Weights of a small transformer language model.
Architecture: RMSNorm before each block, norms scaled by depth.
Each number is 500 + 40 x the weight over the matrix's rms, rounded and kept within 0 to 999. Layers, rows and columns count from 0. Numbers have three digits each.

# layer 2 MLP down (transposed), 1536x384, rms 0.0116, rows 158-264, columns 128-191
555494505510519544548495524510462452441499492486491493512488496530529502542507528451523510462535500563460499543582517515465455467470476569454539494501532551447504561474543459496472550517449556
507424526495467502490497492458484502522494484481499540474507511521505531519496508490514489522514521470491483499520483508486500495517536522527519490511468458446552569520485539474476495462550496
523523482532523522500474518522500491553526518505468474487510513520522492533502497503490505478509497512476514527512484495485491469547523524524489521515529524481476518478520495511545501500509469
613409466481504462487505665710335475355453463627446351432478485399517541511402459515621440568500402625680332410429509581558503640652479527426400513460593451507385617561576644507476442381511551
472503515538487518578495552430549478482444502547604474483432532484546426531530526463492435489548449529551511536486574507451467479455498541462548444489472513445486557525568565500466574497444547
538501524437517553314561602535424410329434528517408468545590538627519496574445388465343704543480554559410366475606507526441485567416392635582586495427544508446488480389578386509491473467485597
498489523472468492464482531543544443480552490522493496530507540515472600525439454507507477557454493463524481511642519560516559428558428503492500587495463464550525485545435505531464497506549535
499510522524509509537475510474496497486474503517528512507487478498533504490511487477530488487512496543531507562507515527496519498502512496484497492483509524491527476522541511469489537519491511
486539549512486500518522484492468467432469516510495437514482465525516498536482453544522469463534470526500468544473546476505512536506469471510526504484503490465481539481510486506518484494474542
504583442527484526518512446536443482539526499469480470547472434499530575532446495560478450521475479445515485593488447545472574497464430468490498475585474584526464463540492538494550551492476514
486474491497487541473489504480475499511474495472512521530511523507502507486489487468484501526498495501499484507495487512511498485518518501501512490494482515472510497470462524481495481497525476
474582529441364604484546505555529489480514475510504561575493495491444561518393460458500505510537528490456451411573525563557593394536564498539436479604414483493467474551483483450537473471533469
565362485588571558549546353607528484606402550454622530500501418537455447537549484544422466594503502476510387444587560492607564524578512510359572514433462491606404450492464485497579438523391551
502513463472492552518487477456487503478477516495471489488501513563535542487456481515478484485524512452515471462540492495495461501498546506501466517476499494448502522506519481505494508462488547
506498488503483524553477514494492456492462501500553522524517501505533496485495454498513491528484516531496471516478511498454504526518494506504491501489481540506483516534494535527502455517494472
486526521554500497535453489489449487496508483540516462510510504505454473510527506517527512514512493530522482516519514508485542543494509550465496485481490541449523535529519507496525494492469556
525382519440588660509608561504587552464482510402517529474506407523428454521546538605493400489454451607518520514460452504440567546632583568503422460482510643455556399428546466546481400565466608
500484467492515548524502550479521462450499522503480473478483512508519420536525524472492490487462507532505524510555518532463499518501550521491496476503487487494476502496575480485514537525500545
397378598399519536464510523465442307406516453467560519490506585630629273560554509511406368497424557356435462549470557510322398497553748586668682272567470492488380199433358535480612449477423497
495514502514535539495544517512478553523497522439537453518490520487479459493481502534503474461452523505479496454510441488503453510517530524512521496511480511530492494532514476484506474541485499
497482500520487532481522509537524490503514489505488493491517477472525493480454498513544497515527527509491522486519502483506499480542531547535522492536472545516491465476488544539527490521504522
524532512486460539532438532513511476510479516555486482452489490517510461507526501501487517465500528525490509544532555430529487521474441564505511495504529494498504530542500493540496493527447512
456500521477451499507491503502478514534491514449564534492508510506538523512452528457480511496490510490486481492526453532520498421509482508487489471541555478517453481562482538499481492458505493
496483528510495526519512524496525520479488484509515493493472498487533504518474492555497522499538495538538485489507553440511472510520471490468536548481484525535502441500478537510514500476497539
528545524275519456413564496387536314442539438403463605536607515642556517562463433437335534481582585421469536480672452422525557463436440566523461619565526489356528422443415365503471542497427531
374486473448634507402547445300552483503337353402412440466488413428408400527484570551461697594401612434636442478451456420545424358433667462494623482533465388484378498599518641398414494429551428
513476639523536509462431430528547522479476572542530557607524387491461463466427516469549458377520588487604414552419512615419540377585520498364530523431408505490531465398495546515470436593371483
520527495515479546556502534468463472468473506515505452511501474494559463508510526516511524493510544466485487472479506508443428499521516512486480471450537552518477530477518491482501472518487521
506543491523471529484485513487473515453471470486490495514510512448511514473492497526512526476526441487519498497561496468513488509534499488475522446459483499478535520489519486489548523472495521
539520510494544494477472463438484536487513527511478477519512507513460498538491511489491542509503492555524524522526498568477488461516535537520494423449498551500521500507528520480519512553492504
524469521491515496525488520537524480523541485456496483497523484476500501513443517488474501472482504521496488511502486494526511491476487500482514523487473491507513493517472496516513455483552490
491501500523508515519496514445526499500513532564531489507500492472518482477546487428474505473613513482527510551525526558467479488475522506478537438512518488452485495509543489512466530554453525
500482453511551544522458524478500496424463513470509465469501491527469458562495525474451546481545436496460501508460476456427437526481517503517514469449508547540470511425526547551472542553479489
505497478505463535521448535494506484465469520541494477498490462538512475481527481509485531474510494481524509540559539510479484508493504499507517425481512510454508516473499515469495494486451525
532464504478497501503513473491495492512488480472468502486498508485464542449499507495533451525504498463461460504513515557524482536527521500493490567503512514478538425521493487508533492484526457
494505490488479521512503523472471534497463504513530461523520483490544428524484529491500553483529474506544488519515526467477472519483462518468510487486558523524482465478567523485511509477446547
519488488536522511515506529510462480438517510485486460504452464522489460527524489530508468493510474500523511533497480512458517540477505542470480533503513518480516524513528508527499508527508572
488556475505464496463530468479471506488519477499494537463497529464501506506507473521436485520464518494558485501556449516524495472516480497536490489499511513518511473497491516513503491522537491
540509546469501586458517483481513551490506479438523509501482483520494550502430531572472466470474519463481438413487486509501499468574538508546527471512483512479511525517453502528448529424565517
457510473574510493558469534521482537487459517484480470465523474531522392548522557485543550470537473507515522544492522512457467521460499557514520458466543547550490527467546506476523551507435556
495558536500500497497508459507435541536498470506504481519497492524481488512509534526481450475519492492477501510476523509454474534495509496504511483493500521455484522462482507501527487431520479
534508503514484536512513488492483499498520501448513490523485513512496479533451545457502497511505539497495483529477500510495493464542543494486472511543504474512503463492515489522476492481518491
528474470512455551521503451457523518512507521475488514503505485513481509549509494494475510524493507527476490468447491565492457497505512532510498457473528489502508497539479531534522480460503489
564539443471568553260639569572570213413449456432526532569605676554701575578482473432409663398481509462536568593606531414524472519423463640554496517518532453313305493474476333459494425713527534
514500512500521509541517477504562490500466492524507521481437455472520499493523475514478462488510513501504536511484482506485486472511496486515506474482442479509481533495530482530559515509482493
547517557505475539526469485505478531488490526511530544513449468518508526543502506486526509537537456527501488529507525527501512468523474532475514494556495486457466478540543542508517518509500491
497521524489512523508491490472485511484479516499504472498508500488467454489523528485512516480505490514503477538535497490496477489501501488488516460499515529508471491500503538464508524510501511
544517500470492524483492494522498515495477523491528500487520476517527473502476508482483478494531503537504496497523478552525476508497485454495476489509472543474501439527460554497481482493470514
479480515498492530493485507488521435502504512533522494498479464491529498457494520499507445483423527514540507506555507475528505459459440513468508532442531495519471526486480525519525502513548503
376609491375414453469223526389433497517353510548459334506498670409471483548421412553475542512470301528290488522412651512432493556446486461547433553535572388592569641558544636367635528474512466
497477522502524517511465533501507523491483478445447513437483445539482527465500490478525486474484492451526483493500494479501490542532518517442552487465522512525476515463512445490474506487485515
520439448500496502429503590568440485596514376418517524522420630528589541566490537559446468491405469417344496598521457389508444379438508446552564512435328590540452456599470441657569502589531503
463519501505447478520449569511482517527509503522484570503492479568510554494439471471509480492478524449496449448583516591563562561431521502492519423527549405543492540498512517506482467441503511
489497534505449540510509470533647510504450538508519538447516403510492497516489441393490446459515474448541557505532483585540432444507514491499531531523543501517518484545514525549517563499487517
468484451537557598507432370508425458503525488528482426547465518454507339471515431584628534479559528523527455504443517504465831380424474570494388498462487520421571492534484499465483462454510504
493474492486532485566508476499516492476470495462519515480483501492482535517434529513447493545480494496496508535470491517523478487517506475536470515516515500496487434556499505530492506505528536
524515568584514570533480446499358598500552494558541490477443434525504499550368496465577395513430536515484470459539463461487447447565603461567339461537483520492386526502512476505344469583541579
585467543506491553520520544587506505525463603504468493624441542507351432474419573590461457464496559580305582557557464505464509447527411432498505441522540334534486537452443526388454558539462531
491515530489481528471510482502486490482504492483523481541484493494498504500453520506507499519522524507484494516488483503511478471519477490491492509486513522544467490489490572519510538519530465
483562574467539535563480488465511597484474428481544515536393501487455445582525459429495431471515469588465473509507546523464455469504534525463508492544490464462542515570596514425476495529551552
539455535511501458520541495492469429481486551515481520478504444513493519522470505527506457508475502508533505588501545496457463459516497517476511518521425525496528489526507524557491489514465539
478558570469455528502490424521450510529501510419511541501511521528523530542502435462499498554505497506532426493526465560488519451557547434496489487536474492535498479541475564452516551516583467
499501557525542448524484551504427519541457435453517401460523465533575386515583512481410513543526555529510516516523487506442483434554533528405500386504443533479498576522553486468557477536486514
490492492498470515517510511501484456490459526567511457501474470523532500514505515526522525474501485487496503517473540492473476501463511489494558483495538537479533514509512467512513476526494496
492474537491491546530541472520477565434542507500506510496515501546572496499475488481477515525502503485443435451522464504549499455461523479525488484500503497497499506468501564522484470442513489
473494473518576447440460555421426617537525514537420395542472503568608522467518509527492490400524462422602521567521496545489500493562528535405350472496550539425381503496460513459451505543433548
396493518457422609654486521648469468514499446468455605453427515574417474604543582516704391569494572498532494507574509671452276647544514559338450418464498566389440518374447430567453542527492499
475487543513491466545496489535561509450488468532509507490447453511535463516525539379503456474509475557532530562551502486427558465553502472448474465500577466472496478494525516494554549521477551
400506511481521470506418493421444538542523446486441392518465489433481459416437503496477460523484465538466510484517478553466475449566606416449456474531477511479523434540443501400512484510459434
486495518485489512529505468505511508458509527450508515459518497500497525486504491482484507478491513517479471524507506490497492478482525507511505494483495511541511505510491486491515499504503536
474506520489521491526413512446507485460512503541498487549483481504477492538504526469482492441472497495471553483548562523518514482488495560494523440470468498443470566547493484490575499538442554
500485496542457564525462481440496455481465548495544500533476460492537433533503463471511424477566485509538544519538533577512520428481523527474522405512475509471509500563483525476498534530487468
513556524552489550519474462423513502486439578508565488477491500502500445535505470468494475469540481526564550590519510541451485492462525497497549439509529535451462516546543510475524543533485526
601447497419455494482575403509480376441541465426403532484565537541433617420322451495421501645485559379412444396592414571590449503531369509562533522566499514442436460501393531565536402429543454
511537488492462545462464495502475544477502530518512521490527494497488512450483497475523532520476482486500478488509485505537492445532480517453491493546502487492479469536517537478515440492527476
545529551493526462493438481447484487490543475499515485495464510548514523508514479489466500517499484476506477496462518511484454520491517475512487472536469479494493511468472477473518489498491522
493535503534536484527494531491508525482476567494494520493490472538519439535489523493542537520505456504553544525552504469517475562455492546462512474496514506507465511529547530473510500518464546
488487485526491517513518504523491515460492539546499468516495465498542460495522504509503491499485479479486524558493533508475513479488491517491498538460551489486476526502539528516471541514471581
505549533521517523517503493520504542505507495493531485481528536444522517541481523505516478512452511496439519516499475543517529505557526509465473473527500492500520451483483548491446505496508431
548509519508480490518468506457468478486496553493490482494473496513499501496523502498482496502525495487514464517513526518477498477464510547518504450490502504441508473501542510467510525497483521
498450487496500535513478496542518514495462446452478458504479487517485477511506495514449509529512473521505514555494479538488455562502513456494408499493510529510508458529491497532538470491533531
512543480512444507523490542476545509500501480472502508520485510468490505497514472529520508532532513496512506522509499485489512501454498540506547521472479490498528516518513483490515504449456494
499488512512497463497484465521553502478463524506490501486506476465522458483467532460486524524497450505470512511514489504517467499495489552485484511519512505514519474474432520513523527550497513
492487542519515512548501470484523485518468507514511441480456494566530417498507545400519482480501476516523508506514470540444488476506564487485512459512545502471507564515506528507533529549506548
427516461517491472581507545476492535441481506488443492522510480538525444521540508496510521487508468494512518521493559485503452534477485500486513472471487552531485514466523536472473547502446576
554506451380495563405497512591503477478611508333464413482567585587617594529420434519530543341521502508419411539687427440578573441475460481502509576558410447543486475369469422481377620654474536
423518476556541470525495524499481508482509570497476432500502488527585453578518536508514524491531447510531500562479529469467470543476466519458506438489569567524505541482562491508492557493433534
525438523490499477543462526514521518484507509467460504479432500465455549533483477501541475464452507455550482521484496514494498492508456520493527517493526533492517529461458512508478508499492524
528495518505490522532483498501521517486495515508535474492474482517467501542504518485516488501459509540546514536488524512496520486452526485480542504487477489439444513500515492488515512556477531
504505556522492474510466572446535481480473494510520563474465508493533506553518528495467499459531520536516521523522493546495497540504522519448538458454512542489536491471540493494476502500476468
540484456545547484477522569510491516521580421482481520496562448501455534443490548503460579493443510548488485508415496489442462498480518514511490463465484591475501617483580548516484534575400475
494516527471508547527511500493504512461485484487506486518502463492479444508469479495481511503560501508467490504485532505462525479524530508435508484494529462498494486488517531476495514483516496
529496529552447577447465497450511484544500491495494521502458537489506482508532490530525471491543513496487456503526507487450494453479558508519533486502480496445494509485520505520523528497541572
488471520474476499518478495501495522513486449447506500503504482483524453522492513467496498489494523503501498520480453518498519508493477496530464487478466500543474511478487531483454520447499517
523468488511480468526528497505494487484508521510479473495488500507540475419435509501493468533476511470497509550501524506494528485523466502474463502549481528519486472521504538513479482494516520
486515481518492544542484499474509497456536519515516459516517463523542484485498530531519554449554430513539546548466491522502492543478498490462495468447552550507509511465559513485478543492471552
478532534548546466545442474469552541515465518511499483492484461440530526517535547475509504477494526529500556522511495494449450500495517544455540469521459513563476451498506525497490548491475502
533500531495465513530542479494517521509521510473537534479459502500505491460467497484474476489508530512527478512508484465560489481484515482496494485500472505513523534516500538483469463523533515
417500549408611508515536492485529421362528424512546540481393363491465426536545377534465376529425545567470433472605359473400476482505463509513393405517581507491418512470578270432404527607541674
526520525528469589485514513462528504434474528543539473488470525515528494517485516448522518502536532536545516489513556530524519454534510497516520504488506529464459455565573526462525529522520546
446505520458489544462509534479516535496469463496496487505537500503506466480476493508464506496472553513471489491531498507536508462526515471543470465505490462476561489545515553463492482526508423
457493479502480510528517521504504482485501512513525481465514467497495488469489492477491514499507495504512491517511507458481495491488481514532460498508518522508467486469501499499485491479520516
510553566420539523540474530491524481464523514506503462473448462494502450557500468481552467528493492559471514536530496585484497490470479490492563431493531478458526491523518476470538527508499501
468449518478492528495488560547499511465484489509497477520517452451513494506514483479497534487513501522566483547494470496493504460505517481487476495501499525541487487495504492555488499501536520
489460530521510507494457478445500473500476495466506469485465491514507513461451520516457480527538519501471519507511459482493488498502488497511494459544493507556452475516489523513477450483475474
464512515514476535515510511486464499495464522517513472523474498538496461559500541474524479512490498507505506532518523537485520479467518502475513508469501507479528518485542548527523481490495541
494535537501509504532463447441550519483468527511502505477490481521490475483533531446496468492553458517518547536509515519460495498479507494472561439448515507503478506527515508474565523503456554
# layer 2 MLP up, 1536x384, rms 0.0129, rows 159-265, columns 128-191
498540500496493479531530495511519488504471488531519515494456506494483471515480499493508485500492499493506523492503499503521510504506486493513489508469499461480478510486496497487478538505500521
501515482497497494517516537516498493516507498507480517506515496502498516496523495495505502501502491506524481512492486488515495509493498488517500500487474492505502493509498518518495490496496498
528317468500419619488654556640544299523553640615427381464606496495356469594393450531494396557530439574666352469603264563483354584367317484399583540576542463598599521363428607538539478539511396
555472457363536495447505485515461470493525492486473507443517510486496527487522486521584566449495490456470474506555406501549501540462559488454453555515465521548567503466460489492497426505537452
452388565570616449686679417354462446520563397350525667491336494594480448470595455463617349518519393552560367475502389405519458494720471583505384417447549580509470488523467410334555488471517580
569491459575519588529490498572496551510456441506450450482500482468495431448475554515485541422516513546461556498458457389480498464513530504491469481485518501507419521487560521504500504457422472
499501494493506507505489504481527479527508517494514506513476522514507500512516518489503488509503496511497497528478502506482501494504509514491484485495513491507491495497491508505481494501493501
495515501505508503478488497493500493483495511492514524498527517485508500502509511506485499504521481480523488500520508467538504483468486502497515472483480484494484509490488474533538508496498486
539477490512505495534504473465508542475560465572473509484481500538444518488525522483447507568531450520493546485458493471516502505526427519465522478495450489486485529548511533513459473456458539
504507493497510487504492493491506502503495499525497504505503515509493491498493500478501512511484490501469492515510492488509506488501492483495499497492475484507520498481494493502502515498511498
512491501579580485522542511529520576527495394389460460438525540515511475534504512504467559481478437568440506483461458476479494457682555600553464594488566578578474512412552510514546381478450519
455534475343537642582490306451644483544537523466553544544345491516477384500651483234549630545501453555641367542401443497596466512510538447441541635526518647505606334574386572377604522302411483
508486483500513483502535481481503500477533519475492489498504536478519489499505495482513511502512516480491453506482499508474501481517484503477465490482494505534504497478527518515471517516513485
483519496515521506487525524496467489528483482501494499500499493513502509522523492505538498493509517492499492514500496475489492504514479518532492514475498527477506509489474506518500472510504484
493491501503515496505502497489507512502541507501502500478487512494517500506515499512513508509498501508513503492513481483509504503490472522520499489502490512512497498500514490492536499488498498
491471348564366455436551489425671500668613466566548513506359429528587538662634443522433564474516624547533452467608411303518488649512586588489475391537477461453612547460678482504520585569496594
507466506481538476524518498515498491524507498511515545504482465505482459498512483521492508500494463481496487510536471501509505496478505532494507512474523508503514494476524473489505531521481473
468519366582466548618626517614465595552644558528445396469482380223373603441634499715398588567673645569755520600513533544596459541500374395438517631355483306451596481642642553418534430414622481
517516512496496523507498504527493525517489507517516493489524504490485502510486509473464505480505474468493503483470476491488495466513523498481494478491485464530518532470497488516510534513496484
495485526497479503524520475502503485491544497518507527504449496527520504516517495488481499505491514493474508510532461494508505501499516474490482487498496478518509488525474497499494492498543508
478507473491478485517513497541454517494484513531491501506521471497501516505498506514506503497475510484500524466519512482530518505489479489518483491479466464492507507509503487517531516476523526
493497515502498484512495496518499485489533493486520494508499499492511522478532490482516510492509495537542479486483487517481498491478511521503468485481491478458509479518493504499489484535516528
478495490501521506515483486493520516476528525495512517504480480522481545476495493462518498504496514525487513511490508518517490523507495511516492489501497506522493476500521515504476502498488482
379278591503582511550601438297525429583475442472430731496278680392538687421552349557765429521666553500563473555529567574555388615590363365615403499488647386413472421380599439464393654504504483
304478312529474509533384478326516619556524400418443470526515511384506483495401536474444653648323477596529559546530364456523463398510589637509444511432490409479289481594556532705465455465477476
429420491555533436582533472416513593393468478541407542545492519430529485337493565340498449367480607578554512610589459545584523538594491409555556481543483518380604578468569565643423383709361449
512480487518520494508496503474482523505491484480494475512480506499493510505493522521466479488497501475525500493503473514482503502521518484479504480477490498510467479472535448541532509484496488
488496511498508493498504501497493506490499514497523492496495527483489482478486495481510532508501512501486488513473481498536491488490501514523519505491480490508496514464483489506511497521526497
496494494500492507484516526504508529517515486469513486512485532507511506515481523515497497511499496512514508508518481500507478467521499514524498476479503483479517508517518519492513471495486475
506484481485491506499509506505498495472501500496486489510500517505508515514504504508500497507513494478505516480492504504523500488502507482515490512501494490511523498493496502501489491491500503
494496486455504506486505501522471493501509503492485502508491490482484526496477479471508533489490496519473513527522488469538485480467506519494532513498518534468506501489507526486509494503519513
509534541508470465495552545494477482471504499503559523507451465519521541449512519537508500501500530548484495527524504457534488494544486500520440507484476495456541483552485463516539475464498505
492479499524500492515515535473507505508505469477521503500495503486481497512519501518475504501497488487501509508481511532523501472511511497505508464486533505503517469461511493487515500498485501
493485488531486492524521505507498494515500511485509530515506533506517473510493495512500521479523500530499464486509495491511481486508541474478505506501483505494516518465522485504484489510505525
484492508522508479498494519503475496491526465478508468527506517472478477489515527499471523502482482492505529477467504481472501495527529524487514458507522494498495508490500512504508507508495523
489452476496520464512493539505487483483495507515532525486502509500511479512495498506507505499465512468514514518485519535507504468492483511483535536463495517516504512500522515533526504520510501
508496496503481508471514520499500500508502481510502487488489492496489490517499485495501502502497489472526496497484487484501492486509517490510507508498489536506526516491515512500506477514517499
496505457516500472489509487523530497508521482544483484504521504473508518498521517504468517467484546508535491496492489523511513502503480441512504531536463522498502513496532483484530507499473489
486502505529522518554512539494542539498532504459512471501538529484489452559493538490466533519499464500499528435432435461493519503512527558482529452521520483549467473458523535479538542479501503
531495479486461477519531522496489514495488486490492489507522515509481506501517514483493502474482507494516493538505495524490510471495487525538504511495518496476513556493491515476491490510526506
498488506500496489492505487516516521484485503499505496509481511495524486485504503504512482494518510516507477492475497497526500491521510488522495502478526497509535496490512516486514485498532503
495512509471484491540498484498522492528492487512491488471487498510498481457490515486514531510507502476478500489485517484468486508482487485506493513487514492526493506486498495490466549518526486
383476502441535646618641653477211445297787416566250408606524579443538621489711674592481419618357580632385519376338332623330512494350472407726500446342355197441510648557512470625606698506600705
488490499478503488467511507481516504487514499482534519485511504480516510512520485471500474512496482507507488511510486511462500505505498507499529540518494482534518518501505504491484507491538488
501514543522528536531501514499518497516509475494503490503487491498495532535520491470481507527486466500471522514510477504501502491469503511508482491523509502512485494486523516493513497490489525
487488510474476515537493504480472498507506506501508491491510500464481490519501510483496485486492493503502508489523484499501505496528490516502510482504503492486495485490495501514495519485489506
514491513490494511508478502518508494481510512510504506507500532508513511516484477484496508493502496502489512483500494500488505494512508503507511509515500506504515493515478494519498499467479486
515522472487499487496523524519521502484502498499493500470496501506501491482495536505505501498483509512509499527493501489483491523480473507499507521514499490500519498525504480492481477489516476
338518367313479344460399432379443614615546374400458250575434601609562440554497514358616630685485421608261505603552681450571430765557412563578489507450605367730694652438511585323683570484578386
481499526481478526496484522511518506497517510485532513495497507505488508506497485521490505487500476534494475513512500507495508525523481490505506502504475496474514522507518490501508516527521517
571580369539679517301382645652576716510676544469404431564402505396510386582459626521316629453584434377492469449563415459597552411592584447558481504379442516525575599463367399669527508516464567
423489548495513470493528487507556478504541502472533529538470475504508510516513490419531471543486489466460536561503485482437489490456560518483434484491458522492430469448462495518505501513516504
542565464524451560519428576538522475509405452639477550486465524506475548524419419405453522513475497368471515445565532487478496527529463495515450513449558407503447448479554434552478484474513612
441435425554516292430448523518509623575541461347488520422481607499533561490562517520574457465703450460467527567583413523567493509591553713393465502533509521453430574425637397409550523651665305
506480513503471499502499480500512496501506473482481494504530494485499496476469524503489513522498506525508481503489516486465502507513470497487488508499500511507474525496500485522474490514477518
564534542528619571439508421531421552503466462471556569567555451482482432493435512394533503492469344570512569464542473534455427451562451497531437480569391463430552393516572522368419437508615504
425556401518650510419546550496456535498339701336528401448482526595461626568514692528432551502349572464385472599654513511413535553552476660534497412531416395458500559514453371370518609507428568
498512493517517486525494518477498492500497548483495508518488501504512506518497521485497513530506502502511509480513496479506503509482490507503516497495488515512514511504481490500517517489508493
582420398442462542439548489538408463507554508493479475465540549529469554450539497526548510542504473430521512427560424518540509497510515495495460450486450560505534488497483488533515410550597473
471538487542534515506500527554506521510502485420498472503442559500488488503469471481546557446514467558520474484468479473510494503478552444510496480491489437514496524530509479478498479472533508
547471470522513557506431503558534536448504495498507488506512496414468537539469524471467493454512462527512503527475516433557521524466446534537472553503526491419488472496516421495513493483433545
445526469506532483540513482528500537489507502537501494442531480544482498481458555483497507490511492458440489522493506505486505499444465498485524509523481491552436522504472513497492540464548527
497521501522489500508501495471497480498517500509507499500482494510488472507495489503507514495510498495485481507495483522496484480503508493501511473513502488505513477491484503505475485500502496
533470472495500501520469503502475516504527511486501498514476514518522505513491495532504522527480490464505513516499507482532513509519532514500515502501479487476496503499498517512486500472514494
476568540567401402444569475453576525460481567486512572479514466571510509602416596488521594422525481444493541537450499546420519449565534601492487479423560456488511465403468473541501480488481546
454519393517312478503540473617622438552548664514454566414438740673470469688395334514488471749594657517495564353618546558578407583444613615388622452524421412365303478428506408401467526591571651
462486504524522486567486504550527469517493491587521509488477494502542497479473533446504505508489532499458469483492469473469521550483474476498475518554518455547454474492512453545449544475526552
482533446500399492461547497489436482535479584485488612416513465579565549528511460434536504481435480408605520478545516497525507505429507537491545540530487548468485505469514423460539515535554571
500475504507488500476484495509498483498502494493503516511500523500490494495501506493492502496509525493502503494503515494490495494491487508522504500501508494503499498509513503506502510492498499
507501505489503500548453516513478506493478529501531450511488499467499507549527471520496510486488465465501513484523477490513473480478515540534506472468467501500482520532509490496549494502498538
515441497500540479485517524521504493516554499508481513491487494492485471497521519529477530525459526513534495495515511526478473572509491498530476547501455512517464510464517502519493475517507491
511449484452523456470569485490482482557548483476500487543471476495512496472497532552528484530495501521524491474514478488520503488465467501486499490509415483522513528531501471557479479464560500
401572494593491523582519589481524603485489431490462365509534445433519433509435506457504556353470472593573501535389502422451549525456615510545456452456484489386538501384540428444494594567481539
489490502486508503522530505512508493477491519483477509499484502520509501509529500490490500464494476478503504492524494514543494489506511498473491490508489496487491510502502489491503492513527504
488518491468502493518513522505500499518492480499513487485504510489503487504489486511509481537533485512505502488510499509555506516490483496525506447489509468496505503516491511476527491504508496
486497503498481489514500503475486502502488523526516484486501498538489500493504514482505478509508500491494507496514496515505513487500477500487510499515505517518500511506501503549499497512500501
492503515497495466498515538503525525501510514501513522506483497491513496521496515508484519508463498527505503505473473487485494480494502491531478521507517486498508514474488507499485508476471520
467493526495501503508502501544488480499508500483521513482467498513513499480543516492482519519499505507520525487508508486501502506483513472508521509529489500484523498512499474523484467474494509
508498491513504513493517498511518509496513506505495508512502515490501497495500504507493510496512488497501497497504502484483495509487510522511481492500490492513494500487499507487514487506491500
481539505537501495481510464503530467483475506539514490454520521492531515520520531484484518464478496495530487527511520502506496519507480514478523489536525490532464512509527510482504498497550523
497508494502494496479498542501514482491489510498502514492528517503494492506496507518478512505503509494526509494515486510514487501494500499507492499506492506479500494497480512526520492489478490
480497507475508503488520530506532507496517512489520505509485474492489496476516528507504510524512491521480491498497470496499501506508525483494521486491491493497496498525506530513528484451464498
484548495497478475540504462532489515537508481528493515464479520531506472475525553450509518516491488500460503523491496498485509518534512472502483481515510464542497468486498490519495519488562478
494475458483510466492520486481505514515511516463464522500478525510514468519512511484496517524517524494523547508476453483521472509560484477482494534493505539489477463485518483531508481454528508
608570450331463458685513537468332523363604374559354579441377571785432500598553504398541569629472547439520662514549345513548468258461604593757356538615471562619369259398437446737628433489546678
483482480553504504557562529489532555483511529486440456513506524472539453518484487460513486506522475466477532474464476469507507498526482524494532475525543516561475504440528512482496503493531522
514479517508483511502509486516513498505502512501482509472482509492481490511515523478517511500494502510498492521476490493505504493515511498491491492487518492519517468477482493518479510481496502
502474492497494499501506511491510477491502493481495498496493498513506506514528515506500515498518497501510467516523484495505500508469497510500507489502503500505504504491507491524500505501509510
502489459518477472502472488508548498466472511480463529485495484514527525490466508476559540486498501495528513524548449492482491527467517512513497534546493482500499502497484520463483503494510525
471559576424369467482547494541502398465469540564519483428445511514512477492422484471524528491520521469453459535543530506548533512477482409488485499564447515460542402508462478511472533505536461
463494510500493496516520506507505488516523516491487500475459490507473475478475514487529476521522509511485519490474445509516495518501501493508461461513497493508475495483493517530499515502532515
514481495515490490492502525493517502514532460486544497498489523501491517517493493484480497496498490488498492491489506506458512487520504504534522504497496540461518536488510511481501515488504498
514484499513482500506499494490524503523514493486502519487499516490503476472484511497498489507503493501523504490501476482497495522493486476474493497484531526529501487471517498514492502478498509
519489505481498523495464504506473492522511507507494507508510509469511502501497495472480480497479465477515494517504473527496497526528514532493511509505506516500485496507477462491510509496517499
501494491511463522542492520524546504483559516515468517517513532506506483504512525491485506514549483506508517483443472487473513533498490512490485454521484502540474508443508499512531529458538504
489504485542490450521483494481568463485497497498501474536483486466505453459453505512493504488494482508474477470491475525506496474543515490506495478563434499531501500516472494526484549495473471
486480511508498518500492486489522471497497494511506482507516493499500509482517507517471507499494508511528506494478482495535494482519532519496544495524489486502513497494503531516487505513510498
474587660498567624516493389397531382554482378619609663470531420584492466519552476526393549485543412573469450506587434516435453549630504638629380370406550569472526545421523329395497632557591666
503496495467499491451456482478515504519510550512508485512501524498541499485489470508509490516510500521530495533543522457499493510467487511475475491496476518496535515498511488518510480527494504
494500489508485497495468519499520527518481499503504497503519520510479454523487481494467532458513475505483489516485495496505503486512478480511501468489514501491511496486497482524482512485526467
491503484507504492496496510499496497516523486499499505493490487497510488486485487481504497501502493507491508500522502509499504512498512498504495511504501494509480504503495515496506510507488514
539479484538493486468446518526455499502487498510485517489493562518488533478510531494469482484538537470517482500502512492534500558469532496534475546488503534487493516480495473527520494492473529
507484500509502519509513512488499529473497511496514512487452516497519499500479501487489532489520490489522512497485492506533501507524516513510525508502515488519505504516517477523485506491510486
517504487488511521472507463482496490495483510499515499457502522495503495540482475474489503469513509499561527502491487523490511508491519536497529493487469489525500478508532493512511542487486495
521478513482522503520480487527491507507505540501494466476503522504483496540518514494503488504488496503515521484497477490520494519515514490529507504507497522506490495481516504505498516491483477
462501485518520472522514465548520475506486477549486498475485510492510503466516566438471497516478527493448488522505476474485513515491491485463497515532481482550475511542500488541492525486516562
479538492515485475492527506501482542474489528484506490492480509481503513534532523492483501507503488470504536480499496484491499488521496487496521474493504496503508499448511520516516502466504506